Each number is 128 + 24 x the weight over its row's rms, rounded and kept within 0 to 255. Layers, rows and columns count from 0. The size above them is the row's rms in percent of the matrix's.

# layer 8 attention query, 512x512, rms 0.11, rows 492-511, columns 448-511
size [100 107 105 105  97 105  99 102 101 105 103 107 108 101 103 101 103 109 104 107]
[[ 90 119  93 153 137 115  80 100 117  91  97 151 162  98 114 110 130 152 165 142 140 106  93 126  96 126 131 177 108 130 167  94 160 139 174 121 121 156 140 114 131 160  59 132 140 145 159 149 162 124 100 124 135  93 102 184  98 153 106 123  91  83 129 138]
 [135 142 121 150 125 169 128  94 103  95  90 102 148 120 134 129 173 146 130 128 133 148 168 118 133 115 164  84 122 114 104 122  74 110 109 136  95 120  83 138 111 138 149  81 117 140  77  84 156 102 114 126 167  67 122 118 106 128  99 103 129 108 157 119]
 [114  76 155 145 139 126 140 130 145 123 146 146 107 110 144 100 148  91 130 151 112 111 158  91 176 134 114 157 143 114 118 138 121 157 128 142  66  89 125 134  97 123 134 110 142 150 133 144 119 135 112 125 134 107 127 123 152 144 111 122 115 131  98  97]
 [134 109  97 136  84 133 105 143 120 140 154  99 141 108 113 170 132 138 100 141 128  87 128 141 150 113  99 100 143 111 110 138 132  92  79 129 141 148 124 116 110 143 147  96 163  76 142 107  98 122 122  83 109 158 144 102 174 125 121 135 146 122 145 141]
 [119 127  93 124  82 128 113 127 140 126 113 140  67 185 127 123  99  75 151 123 199 128 162  92  68 122 112 140 122 123 116  95 135 137 117 164 190 173 123 169 100 136 127 107  99 168 110 128 148 118 144 112 129  89 126 148 126 112 109 146 159 185 127 155]
 [119 137 134 132  89 147 112 103 103 120  79 134 120 102 152 139 134 147 146 116 129  97 158 180 133 148 148 108 124 124 151 118 133 101 159 178 180 127 122 142 141 149 156 138 130 114  91 119 116 144 118 134 104 160 149 135 125 105  80 128 183 137  99 113]
 [148 172 163 135 133  85 110 109 125 142  86 137 114 160 109 140 147  95 105  96 189 151 117 144 145 128 143  96 123 135 158 102 135 162 120  97 125 155 101 115 124 191  91 130 111 142 102  96 185 148 155 127 129 172 133 115 112 120 110 135 158 124 141 148]
 [126 164 118 123  85  98 133 152 124 109 140 138 145  97 153 159 176 116 120 126 162 112 142  87 162 113 117 116 147  96 111 124 154 167 120 114 121 149 168 117 123 157 116 146 103 160 153 118 136  86 113 134 104 164 127 138 143  90 147  77 132 156 154 115]
 [123 139 155 125 116 170 177 117 110 129 116 130 138  76 139 139 144 107 135 141 114 105  81 132 135 159 174 155 125 146 112 128 175 111 125 114 115 102 149 144  83 138 148 117  83 133  97 150 148 101 101 117 116 150 110  96 151 188 126 125 148  83 110 121]
 [109 144 110 116 115 148 114 104 104 109 164 107 111 125 189 121 135 117  79 124  78 126 134 146 101 156 155 113 180 137 165 127 117 177 121 127 104 125 136 149 136 104 144 110  96 181 166 114 156 108 109 109 143 136 138 122 134 137 146 117 120 125 127 120]
 [134 156 142 109 152 129 132 134 131 139 187 161 112 132 121 125 123 145 120 123 163 121 146 141 100 142  99 131 113 106 105 102 114 112 127 149 141 125 118 120 121 138 131 120 111 122 126 170 162 148 125 132 121 164  89 130 164 136 155 140 128 152 175  98]
 [136 159  94 147 138 137 145  89 115 175 105 124 119 124 153 126 123 117 100 131 130 135 131  92 100 135 143 115 141 132 126 133  89 120 132 114 136 124 178 174  77 140 144 130 168 115 121 108  75 134 126 131 124 143 115 155 150 142 126 145 124 133 108 122]
 [132 139 145 104 140 136 116 109 103 164 133 123 140 109 134 164 150 154 141 161 142  96 150  81 162 126  79 143 147 168 142 106 151 176 126 152 135 141  86 108  85 116 137 109 158 132 101 145 126 119 130 124 115 135 114 144 111 117 113 161 140 130 142  66]
 [139  80 149 109 133 134 167 139 112 116 115 125  84 107 146 104 128 154 110 128 156 152 150 104 114 112 120 158 157 119 137 153 127 135 116 117 184 186 107 137 137 120 166 158  85 134 104 141 134  78 105 176 109 110 157 139 131 124 135 116  98 101  97 133]
 [150  94 136 168 157 148 148 146 123 152 162 160 122 103 148 115 113 125 122 124 142 128 149 112 118 152 107 163 101  71 152 153 131 106 136  74 159 130 122 111 149 108 140 173 132 159 131 136 117 150 108 116 132  99 113 132 130 140 138 127 145 151 163 135]
 [ 86 146 105 111 176 120  99 128 185 146 156 105 109 111 121 110  55 114 113 146  94 140 122 150 187  82 150 107 151 109 141 161 106 150 126 131 134 126 127 136 114 162  93 177 155  99 145 124 135 119 141 147 124 100 114 151 138 161 127 161 153  91  90 133]
 [146 168 126 146 136 126  95 147 156 113 127 131 130 127 100  79 113 124 121 113 168 111 159  85 123 125 126 157 124 139 150 145 133 147 118 130 109 130 133 156 140 153 124  84 140 125 130 167 130 155 122 131 177 154 192 103 150 153 188 142 113 121 133 121]
 [163 200 164 107 162 139 129 149 125  81  68 132 140 134 156 108 120 144 170 149 111 148  87 116 139 153 143  98 172  93 114 150 124 152 143 120 128 142 189 138 153  91 172 102 112 111 134 126 145 150 122 147 129 180 115  94 166  95  90 134 127 153 159 100]
 [138 124 129  81 139 146 121 128 128 126  74  99  81 151 119 114 112 156 130  91 167 139  96 189 157  80 151 113 116 193 121 150 103 149 140 107 120 120 164 147 125 127 115 128 107 140 131  91 118  82  86 139 118 129 113 134 155 168 143 113 146 103 119 107]
 [162 147 145 160 158 137 127 101 123 142 120 126 151 116 112 125 143 117 110 139 140 109 109 128 164 125 116 138 137  95 158 131 149 140 131 191 123 115  85 158  83 151  95 125 169 162 106  99 128 121 155 126 121 134 120 133 124  94 163 190 110 119 153 150]]
# layer 8 attention key, 512x512, rms 0.111, rows 492-511, columns 448-511
size [103 101 102  97 100 104 101 103 103  99  99 100 103  96  99  96  99 104  96 104]
[[ 80 122 143  85 120 141 170 109 150  94 135 149 151 122  67 135 129  97 135 127 101 132 145 159 134 118 169 118 149 129 147 152 139 119 123  85  92 103 131 117 100  97 166 126 126 104 164 104  85 124 115 111 160 163 106 110 110 157 139 121 127 135 114 122]
 [105 103 141 115 105 127 108 148  87 121 176 155 115  89 148 136  93 135 118 158 139 108 133 147 134 152 130 141 141 140 142  81 132 100 139 132 129 138 146 130 170  88 100 109 120 145 155 134  76 132 127 141 101  95 139 144  87 121 108 119 118 152 129 106]
 [151 115 125 122  85 139 123 144 124  88 134 143 101 143 129 134  66 166 121 142 137 116 106 129 104 118 151 125 137 110 123 114 113 136 139 153 133 126 132 142 140 146 151 150 166 116  77 124 136  77 107 107 105 145 124 100 146 102 115 151 155 142 117  82]
 [137 129 144 116 151 100 126  86 142 114 168  84 132 132 126 106 134  91 141  79 121 130 122 148  81 113 114 137 133  81 133 117 144  93 135 127 142 156 105 138 172 104 131  98 106 136 119 171 122 112 133 139 118 133 155 103  97 130 133 153 152  72 122 144]
 [ 95 114 123 105 119 135 116 173 151 148 141 173  98 140 108 156 122 129 137 151  99 148 151  85 150 150 107 168 132 129 147 126 100 162 120 129 143 114 100 129 137 120 158 123 126 139  98  92 105 178 141 111  96 134 146 133 144 138 169 131 127 141 129 132]
 [123 117  89 113 111 112 126 147 108 119 161 132 103 178 161 151 116 104 122 117 148 126 134 108 112 139 126 131 133 153 116 140 139 125 136 135  95  79 165 139 149 121 173 128 129 128  92 148 139 138 151 146 146 128 188 115 103 121 156 118 140 147 158 136]
 [134 119  52 163 113 142  81 138 128 113 137 138 115 157 140 124 130 105 106 116 119 123  73 124  82 103 138 154 153 101 103 112 117 152 120 199 144 131 143 136 126 103 151 119 167 120 126 102  93 143 130 139 137 129 142 157 145  89  99 174 131 127 152 165]
 [144 133 126 114 112 117 147 113  73 156 100 156 169 129 112 102 139 103 109 148 149  95 109  78 165 124 132 175 116 117  90 144 113 139  94 160 148 136 142 128  95 102 114 138 148  65 104 129 100 140 130 151 111 124 119 146 100  83 173 153 159 135  93 103]
 [165  73 156 110 121 150 113 137 170 166 120 170 143 117 113 161 107 150 138  83  86 150 100 118  94 102 109 109 158 109 117 168 138 127 108 112 130 116 146  86 193  99 103 126 135 119 117 115 121 157 144 118 163 109 179 122 122 116 121 116 105 164 123 133]
 [101 138 160 143  91 132 160 102 123 115 122  94 127 175 125 131 146 117 138  90 110 108 108 152 141 144 130 134 131 140 162  98 129 121 138 137 125  69 140 105 167 147 152 154 151 134 126 105  94 142 118 116 131 145 133 110 124  71 176 117 146  95 122 118]
 [150 163  99 116 179 142 127 125 121 159 134 134 115 112 131  85 150  82 108 137 112 138 117 126 149 135 128 134 131 118 128 160  99 140 126 152 137 162  95 126 104 104 131 146 125 137 138 129  98  72 128 104 155 135 115 147 120 106 132 135 110 137 150 135]
 [133 160 115 128 138 113 147 140 167 136 151 111 133 129 153 109 134 146 111 139 121 167 173 129 131 148 121 126 143  99 140 117 130 100  81 132 134 169  86 128 108  85 132 141 173 119 139 121 166 162 109  98 128  86 143  99 134 124 117 100 157 115 108 130]
 [104 110 121 128 178 117 161 137 116 132 109  99 133 117 146 150 127 126 156  80 185 149 126 119  93 123 140 118 149 114 139 132 137  84 138 168 108  85 167 153 108 164 120 137 134 139 143 144 124 174 143 133 149 138 116 141 105 131 135  96  94 124 149 117]
 [137 116 118 134 117 138 154 120 147 199  82  99 103 128 102  86 124 117 119 115 164 128 146 146 115 101 140 145 108 134 142  95 135 151 102 133 158 109 144  99 149 134  89 127 105 152 149 134 146 152 119 175 101 109  92 117 152 139  96  99 126  98 128 140]
 [122 135 149 133 164 196 122 142 111  86 140 140 132  86 186 127 127 102 109 117 193 102 106 103 143 128 120 145 141 149 114 109 134 146 150 168 114 189  87 118 113 138 120 148 170 118  66 163 129  85 110  92 170 122 134 101 143 138 106 115 158 159 138 123]
 [146 137 125 146 102 143 146 133 102 164  92 130 116 127 138 134  99 158 202 115 143 120 137 133 129 129 117 104 114 152  98 128 113 138 146 101 124 183  81  75 101 136 117 152 119 119 134 128 163 147 163  99  60 136 113 115  52 114  75 114 113 120 110 106]
 [ 92 109 127 145  48 122 101 114 141 141 108 128 110  96 139 143 136 129 151 127 132 142 125 118 142 155 155 110 134 138 130 148  65 176 120 142 132 166  93 102  97 152 119 110 191  99 161 143 146 134 155 113 148 157 135 123 117 127  96 130 151 132  96 116]
 [115 133 131  93  87 157  84 122 106 155 182 134 139 170 111 113 108 130 155  99 106 127 148 135 150 129 156  83 139 120 110 156 122 113 113 156 121 104 106 104 140 159  97 121 112 147 141 142 120 118 142 146  98 139 119 161 120 105  89 119 150 104 132 122]
 [126 118 126 161  83  79 127 150 204 148 124 119 129  97  69 173 131 122 133 110 116 125 151 123 136 160 126 121 176  76 115 145 152  85 150 138 132 108 112 166 163  96 167 100 121 131 114 147 187 112 130 175 133 130 161  67 132 115 120  94 132  92 125 142]
 [162 125  85  76 117 124  86 102  88 103  91 115 143 147 151 118 120 116 114 130 123 170 116 155 141 109  82  87 134 153 111 113 142 140 112 139 110 135 114 152 159  79 155 105 160 124 149 176 131 167 134 116 154  59 117 152  96 108  96 127 124 112 136 122]]
# layer 8 attention value, 512x512, rms 0.125, rows 448-480, columns 448-511
size [101 102 100  97  99  98 100  98  99 100 100 102 102  99 100 103 101 103 101 100  97  99  98 100  99 102 104 101 104  99  99  97  96]
[[156 124 151 151 122 120 131 150 126 176 119 171 109 126 137 142 160 131 136 123  73 131 129  99 108 113  70 118  70 119 142 158 162 137 162 126 148 128 132 112 132 102 146 107 134 124 116 109 119 106 129 150 113 119 149 151 101 108 146 136 180 114 100 150]
 [114 132 174 117 126 152 100 126 147 133 102 135 127 130 136 126 104 154 109 140 136 115 157 142 146 116  89  97 117 115 121 147 131 151 141 142  76 145 124 130  92 106 171 135 106 112 151 121 122  94 188 111  89  99 144  99 157 145 133 122 149 149 153 162]
 [156 128  95 149  98 124 128 153 162 114 107 125 104  92 152 110 100 113 124  94 122 133 110 150 140 161 113 130 113 124 128 122 120 127 136 136 182 105 114 125 146 155 124 134 146 135 132 134 123 149 144 123 165 139  99 111 119 111 134 167 138 119 127 141]
 [106 155 140 125 109  91  85  78 179  83 117 146 136 122 120  89 122 109 129 120 128 111 169 154 139 151 169 138 140 141 115 130 175  80 143 157  89 143 144 140 188 131 176 160 132 116 129 132 129 112 127  66 145 162 177  97 103 123 124 159 119 125 129  94]
 [170 143 109 146 139  78 101 110 161 141 119 132 145 146 112 102 169 146 159 120 153 108 157  68 117 116 140 137 130 109 132 134 110 122 135 143 109 146 143 146 139 122 121 159 109 180 116 170 134 139 104 131 102 139  77 104 150 153 155 130 166 152 107 156]
 [122 146  99 119 154 148 151 124 123  84 140 141 136 177  93 117 136 129 127 152 112 129  97 106 108 156 170 150  86 143 135 153 148 114 139 116 122 104 141 111  97 119 167 109 155 154 124 140 153 137 111 134 104 198 141 164 162 178 121 106 123 118 181  95]
 [122 121 111 125 125 109 142 137 148 124  82 122 125 123 130 142 141 124 120 109 132 111 148 104  91 160 113 114 106 114 123 145 108 125 100 150 131 118  81 117 153 105 149 178  93  92 155 125 141 106  84 173 116 121 102 154 121  82 120 164 146 127 113 132]
 [139 155 144 134 141 116 139 140 127 121 143  84 134 134 179 106 114 150 131 135 125 155  95 122 114 100 177  88 151 102  99 121 178 135 130 138 136  72 162 146 155 192  93 171 136 116  95 121 149 150 170 132  96 126 152 179 132  92 159 136 124 122 149 122]
 [137 143 130 122 130 144  86 165 154 103 127  99 135 134 132 123  58 111 111 107  90 134 126  81 120 118 153 130 130 103 128 126 126 149 126 110  86 133 118 131  92 133 117 136  99 119 100  84 144 130 108 143 174 168 152 140 127 136 146 110 100 141 143 140]
 [137 119 110 131 135 132 110 134  61  80 109 124 120 111 127 127 153 120 117 140 137 112 126 128 144 139 123 154  90 173 116 177 119 115 156 138 146 129 129 140 125 149 155 125 137 139  82 129 113 112 170 144  67 110 122 146 115 121 127 182 103 164 123 141]
 [134 118 103 101 133 100 112 108 176 156 166 128 146 125  85 125 133 131 174 116 106 104  92 148 155 137 131  59 148  87 130 157 132  96 145 141 112 103 111 119 162 158 151 171  64 101 152 130 156 189 148 161 151 105 114 165 113 117 101  98 105 135 169 126]
 [176 159 145 131 174 132  99 135 141 143 116 135 119 114 139 151 112 144  98 124 202 172 108  75 136 208 109 142 145 141 132 144 147 136 146  96 126  75 143 124 122 102 128 110 133 149 125  90 102 150 132  99 155 103 107 155 135 114 117  94 147 122  91  75]
 [112 165 165 142 132  91 141 130 110 112 117 147 109  97 105 120 103 112 164 119 177 149 129  93 137 110 103 180 149  84 133 136 136 102  88 113 125 128 145 122 136 174 127 100  96 181 131 156  98 108  90 144 118 158 102 121 119 138 135 138  92 144 125 132]
 [132 100 176 159 160 126  98 128 157 129  79 129 137  84 107 149 122 140  98 131 149 120 183 107 102 106 154 157 121  98 116 165 133 113 112 163 136 113 153 151  99  98 163 146 118 150 111 127 108 111 131 134  89 139 127 129 120 120 137 107 143 125 138 123]
 [123 135 139 114 129 110 126 120 100 156 148 148 125 151 143 112  81 160 103 144 145 140 139  92 150 124 105 130 152 166 120  72 112 132 104 139 135 140 119 167  58 123  95 120 139 105 157 111  89  95 120 147 126  99 172 141 163 103 150 113 171 123 104 144]
 [137 118 110 106 149 120  53 145 163 134 132 122 134 162 146 105 108 134 139 123 169 155 136 182 133 112 165 163 118 172 142  94 145  96 140 116 128  99 166 131 113 152 122 109 129 112 140 152  85 131 149  84 148 189 122 146 161 105 129 128 142 129 104 115]
 [ 92 108 156 120 140 116 134 123 100 120 146 127  95 140 109 139 147 140 124 157 107 140 147 121 111 114  93 123 127  89 128 105 134 151 121 155 147  87 126  75 127  87 115 136 108 121 115 137  95 108 136 146 127 158 122  98  83 102 115 114  98 137 123 174]
 [126 113 130  88  89 119 119  82 103 124 121 149 106 109 161  89 109 111 122 129 120 137 135 129 123  99  85 141 123 107 111  82  99 109 144 138 149 133  97 125 131 124 131 118 151 148 117 155 155 179 113 144 128 173 171 143 161  98  97 130 131 140 130 153]
 [135 121  89 152 179 147 129  98 136  85 138 156 179 122 130 112 126 123 129 113 139 119 136 116 112 116 158 131 104 165 117 160 105 149 114 119 117 126 110 122 144  71 143 137 131 137  83 123 135 140 149 140 153  94 129 131 139 129 156 113 161 118 161 112]
 [122 124 151 151 155 125  95 108 160 128 108 157 114  80 119  97  92 108 132 116 138 122 165 111 138 144 108 160 120 108 132 164 116 129 161  94 122 213 116 104 124 102 193 100 152 131 138 138  88 129 178 100  69 135 120 165 128 124 128 160 145 125  91  96]
 [155 140 106 111 179 103 167 112 113 125 124 101 115 141 142 180 158 145 141 121 131 135 160 117 154 135 113 146 141 128 137 129 131 141 131 175 180 148 163 173 108 108 119 110 150 160 118 145  67 171 127 113 115 157 152 137 132 139 140 127 121 140 116 120]
 [121 123 114 129 128 131 146 156 134 109 104 144 129 121 104 107 122 115 102 113 138 142 122 107 156  76 139  66 172 114 111 118  79 142 109  97 138 163 143 177 178 151 105 102 145 100 167 103 118 152 138 134 130  83 129 154 110 105 117 184 121 157 122 122]
 [130 144 126 117 178 133 102 116 134 147 136 108 128 117 126 121 112 146 108 136 148 126 136 124 166 132 158 142 109 131 140 117 128  93 128 146 131  90 101 107 179 122 135 140 114 131 127 170 145  92 153 162 138 110 146 113 163 104 131  99 199 114 118 126]
 [146 128 145 132 133 128  97 145 146 115 135 122 170 133 111 121 145 107 166 142 134 107 137 105 135 112 117 163 127 139 139 135 142 146 137 143 169 126 123 178 153 117 148 110 106 122 138 138  99 109 113 140 130 107 147  96 149  97 115 150 131  73 103 151]
 [149 127  94 161  85 152 153 177  96 113 143 118 105 125 130 130 121 126 153 108 112 106 123 119  88  91 107 119 132 141 103 116 152 123 141 116 110 103 124 158 117 129 145 119 114 100 140 187 124 125 130 198 136  86 164 146 136  90  77 136 153 125  99 130]
 [ 94 163 139 149 101 136 102 105 149 159 130 182 116  90 108 113 122 162 140 118 176 150 143 157 120 107 142 145 127 158 135 115  83 139 185 146 150 131 137 131  77 167 132 143  90 102 182 125 170 137 125 126 134 120 124 103 109 146 123 106 113 102 109 128]
 [ 90 129 139 177 119 191 145 133 173 126 120 115 124 107 115 172  83 113 147 136 133 105 127 132 115 121  97 114  80 119 129 122 132 121  97 134  75 117 122 149 100 125 140 138 147  97 190 138 129 139 160 144 178 125 136 140 133 141 105 134 165 133 101 166]
 [113 163 131 165 128 115 168 139 128 135 124 108 121 135 138 220 141 104 161 132 119 103 159  88 114 154 146 104 110 170 116 144 113 124 156  89  84 133 134 153 111 109 136 117 145 152 132 107 163 132  80 125 180 115  99 151 116 132 158 109 121 105 138 125]
 [146 108  97 169 145 125  87  85 100  81 108  92 145 138 152 134 138 118 133 121 136 115  86 134 183 118 153 121 129 112 127 105 111 161 178 143 114 139 166 110  98 147 131 145  95 167 127 104 114 110 143 165 150 152 123 138 104 103 131 123 136 136 151 131]
 [153 136 157 164 143 124 164  97 166  60 152 153 111 133 131 146 149 117 120 147 115  78 149 143 108  84 152 122 120  99 137 164 165 105  87 151 106  93 102 128 108 141 135 130 154 175 100 114 153 138  71 113 155 143 134 116 110 148 126 119 168 137  93 109]
 [ 78 101 156 128  72 155 155 111 170 117 168  76 130 117 108 134 132 122 100 128 162 148 177  79  90 138 161 140 117 149 129 123 152  97 142 154 127 141 145 102 109 145 112  74 106 140 130 139 141  87 139 116 149 136 184 132 145 157 101 131 110  91 128 118]
 [ 91 160 104 100 131 133 123  96 106 115 129 128 118 149 172 150  91  88 143 165 106  73 111 119 157  99 126 134 167 132 130 117 144 112 136 107 125 123 165 121 104 137 133 168 117 117 128 103  98  87 117 140 141  87  97 100 162 109 130 140 162 130 154 155]
 [128 113 128 100 145 184 153 131 103  82 121 157 144 150  91 119 113 146 110  57 134 102 122 145 167  56 136 134 114 141 115 149 107  99 136 127 102 153 121 113 162 136 167 149 110 120 138  87 162 159 114 132 141 145 132 135 125 130 116 132 145  90 125 135]]
# layer 8 attention output (transposed), 512x512, rms 0.132, rows 448-479, columns 448-511
size [106 104 102 102  98  99  99 100 100 100 104 102 103 101 101 102  99 104 106 103  98 101 103 105 103 105 107 103 104 102  99 101]
[[159 158 133 109 149 118 147  70 112 121 125  94 131 128 111 143 125 122 114 144 161 128  80 141 135 157 125 104 123 145 122  89 111 127 100 100 107 136 130 123 149 125 103 113 184  93 161 105 158 133 138  99 118 132 132 137 130 113 155  80 131  94 121 130]
 [144 175 169 116 113 128 133 115 119 109 156 111 119 176 103 137 152 176 141 130  97 123 129 128 146 122 140 153 170 166  67 139 136 102 169 100 152 120 126 131 131  81 136 162 127 124 116 108 143 148 130 142 130 137 107  74 134 137 131  88 124 102 162 104]
 [135 143 135 104 111 165 138 124 150  89 131 135 142 137  93 155 118 136 126 147 138 173 107  82 122 100 129 172 131 117 152 113 119 126 127  94 106 130 148 144 132 146 110  79 157 110 113 113 134  98 138 127 149 130 173 123 124 157 144 120 114 123 152 145]
 [141 171 128 128 106 137 164 151 141 108 147 119 113 143 120 119 114 170  86 131 108 123 106 113 141 123 137 103 145 130 143 151 127 128 118 131 113  93 110 170 132 162 143 134 129 103 119 133 147 103 120 144 112 143 138 100 129 126 130 134 132 140 115 142]
 [ 98  77 118 187 123 105 200 110 114 141 140 119  80 116 136 134 140  82  83 157 131 154 140 135 159 117 147 131 102 128  81 151 131 128 125  99 120 143 152 152 119 157 169 132 102 127 120 103  92 136 136  91 136 144 100 148 121  98 160 131 140 106 138 131]
 [137  97 145 120 156 114 113 136 117 111 131 118 156  75 168 105 139  88 187 118  90  94 184 145 145  88 143 121 116 174 142 156 117 153 119 130 124  89 143 106 161 133 147 135 132 114 147 160 121 138 120 136 156  97 130  75 118  94 122 102 144 180 114 129]
 [112 129  94 158 134 136 170 131 138 152 117 104 117  83 122 116 152 141 130 152 142 163 134 125 146 116 115 114 101 137 144 145 139  94  99 149 144 118 151 130 119 109  88 130 148 161 133 121 158 141 161 149 106 124 134  99 132 151 115 113 146 146 146 119]
 [133 122 114  88 146 134 139 146 153 125 140 159 130  99 128 158 147 105 139 170 157 132 183 168 126 144 131 156 123 128 140 139 136 159 143  98 134 117 121 107 116 140 145  98 134 122 106 134 122 133  94 117 118 169 124 133 103 146  78 102 139  54 137 111]
 [103 122 171 148 147 138 139 151 136 128 138 123  92 124  97 150 172  90 109 142 124 118 147 140  90  95 119 130 142 137 137 137 132 122 116 123 129  84 117 140 142 157 142 130 126  89 181 102 102 130 165 151 120  80  97 183 122 149 168 121 115 124 152 122]
 [146 103 118 151 124 130 138 111  97 131 125  92 105 112 155 162 148 140 125 159 127 120 125 135 144 134 134 157 176 154 106  97 118 183 158 142 136  96 124 112 143 126 147 164 149 152 134 110 115 127 134 152  98 157 127 156 131 116 142 128 144 102  87 108]
 [ 92 175 136  87 148 135 124 134 144 102 152 125  89 129 176 158 116 143 110 114 198 167 140 148 104 128 123 167 128 151 148  90 118 155 113 175 174 121 138 114 150 113 110 141 158  85 160 134 128 149 123 123 115 104 174 118 125 113 117 121  94 120 122 157]
 [106  94 122 127 129 151  66 139 133 117 130 130 129 126 129 137 117 126 123 145 163 160 122 136 123  73 141 129 133 117 125 128 140 125 129 152  79 122 105 191  87 107 123 102 139 134 181 106 139 162  95 117 136  86 162 133 160 124 112 119 113 143 109 130]
 [128 136 106 154 149 157 160 120 112 105 175  80 158 160 105 138 131 153  68 118 131  78 184 144 135 158 131 105 108  95 117 117 137 127 153 131 102 140 125 135 125 126 159 118 166 153 122 148 192 150 109 149 157 155 111 125 158 139 160 131 121 181 153 107]
 [108 142 113 161 119 113 132 137 164  85 135 129 124 129 103 136 127  76 131  78 165 131 100 163 136  99 131 150 155 154 152 137 145 138 116 103 145 103 124 162 151 126 115  83 161  99 133 141 127 147 147 129 109 132 127 110 210 137 134 125 109 144 133 110]
 [117 107 117  93 119 104 125 160 124 129 117 145 112 111 136 113 156  96 111 101 135 144 131 171 118 124 114 164 117 112  96 112  91 155 113 143  88 159 120 116 105 134 153  64 133 141 178 127 134 136 153 118 147 130 130 147 141 144 133  87  91 138 150 114]
 [111 122 122 139 136 127  93  99 147 119 142 126 131 123 170 143 143 141 168 112  74 160 110 109 104 124 146 150 147 126 164 121 103 117 132 120 150 123 130 147 106 133 145 131 143 150 137 130 137 140 118 131 142 153 155  96 147 125  93 116 114 153 148 137]
 [144 152 106 174  56 103 165 127 117  98  97 162 173 148 159 127 179 124 162 135 100 144 109 149  90 173 146 172 149 163 129 110  98 160 137 138 131 121 123 165 111 137 116 117 103 124 107 113 143 141 169 120 122 108 167 146 130 160 142 116 105 180 118 113]
 [105 122 127 101 157 130 118 136 131 135 209  92 164  83 156 150  88 140 125 123 118 144  90 124 125  98 116 109 103 153 116  91 145  95 132 162 123 141 142 158 148 154 172 132 144 109 131 151 101 131 145 132 123 130 132 109 120 141 117 154 134  87 115 149]
 [175 149 129 135 130 151 166 149 128 206 127 118  80 115 143 130 100 115 131 130 128 135 103 118 135 134 133  95 142 113 138  94 108 154 125 132 115 114 106 123 132 129 120 124 138 122 118 137 121 131 159  70 116  92 124 138  97 133 119 123 141 133 120 117]
 [117 159  87 114 125 100 106 192 129 151 155 135  65 111 133 155 101 137 109  99 142 122  92 138 182 136 126  84 123 124 140 126 129 118 136 118 134 112 148 134 101 140 112 131 139 143  82 120 166 172 130 143 134 122 126 103 122 112 130  98 123 145 117 158]
 [127 147 124 122 142  77 148 142 151 146 116  95 162 107 146 113 130 118  78 158 189 142 135 132 108 148 130 123 130  93 111 125 124 117  99 102 152 113 103 133 138 111 160 124 140 125  90 133 151 133 164 118 129 123 139 166  51 114 116  97 100 116 182 150]
 [158 119 123 155 162 152  81 118  94 124 122 180 108 136  84 106  76 176 131 100 160 182 115  94 137 141 147  99 143 125 120 126 158 155 144 129 139 127 154 103 158 120 115 149 119 150  97 129 104  91 156 120 121 112 147 123  89 138 157 159 136 166 105 141]
 [131 122 143 133 103 122 146  78 132 131 146 135 122  99 128 136 111 136 160 139 161 153 124  93 113 107 191 134 141 150 110 135 150 156 115  73 135 130 163 130 112 102 101  87  74 177 162 147 129 116 154 106 133 115 159 152  93 113 160 167 134 117 139 128]
 [115 124 130 121 147 165 120 134 136 119  93 126  76 154 116 127 123 117 128 110 163 118 109 101 156  90 116 133 125  81  90 136 129 153 173  94 119 117 120 104 130 112 125 105 161 132 114 130 129 180 126 127 152 126 106 191 121 122 123 141 124 162 105 138]
 [110  85 104 136 133 102 113 121 118 127 120 138  93 104 138 109 159 156 121 120 126 163 103 136 157 176 143 114 176 161 138 157  89 164 150 123  86 129 164 165 154 152  83 124 127 138 128  83  98 116 135 161 143 101  92 115 137 177 104 129 100 121 177 148]
 [ 94 101 181 109  97 181 132 152 111 117 136 136 103  80 107 145  99 154 145 119 104 102 147 107 128 167 126 112 111  92 145 153 105 104 146 134  94 126 121 116 134 127  91 125 138 163 111 120 132 106 130 155 112 118 132 142 142 105 160 168  95 128 117 127]
 [142 133 149 138 142 134 102 167 136 132 137 132 153 162 112 105 135 109 140 169 131 134 145 146  83  98 139  93 102 119 106 151 169  97 107 144 152 111 109 137 133 116  87 167 132 150  89  89  85 112 128 180 132 102 105 100  89 155 137  87 149 138 110 115]
 [151 132 147 110 109 120 113 158 143 129 148  86 129 105 109  94 106 158 125 119 104 152 146 145 129 189 135 149 134 167 117 202 101 155 116 145 119 101 171 130 125 148 125 139 173  85  83 143 106 140 162 148  94 121 104 127 116 125 129 143 112 133 136  86]
 [116 111 140  96 103  99 108 117  79 150 109 111 125 106 109 123 171 109 135 156 155 138 110 116 123 108 112  91 197 156 138 112 120  94 135 109 128 126 109 158 112  99 147 124 127 137 143 165 108 126 130 138 111 142 151 119  93 125 135 109 146 142 143 163]
 [141  84 155 129 126 129 146  92 108 107 115 132  91  84 146 114 131 159 108 192 132 172 140 155 117 131 147 153  98 116 134 121 100 119 124 149 122 170 157 115 140 139  88 108 141 116 113 111 127 156 149 123 100 133 136  80 100 132 169  97 141 143 128 159]
 [108 139 146 130 104 111 128 132 146 122 120 172  93  88 110 137  86 120 137 135 149 123 164 203 146 165 129 149 138 131 131 119 137 126  89 108 104  91 116 134 103 123 125 137 127 157 127 138 140 157 139 137 135 134 127  80 122 126 140 119  98 145 163 109]
 [ 97  98 121  82 171 140 137 138  88 140 135 136 119 124 104  81 111 140 117 119 113 135 137 163 108 141 108 128 156 105  94  79  76 136 112  95 134 154 125 101 127 174 145 107 162 131 103 131 130 129 169 109 130 107 162 159 120 126 115 132 111  98 134 135]]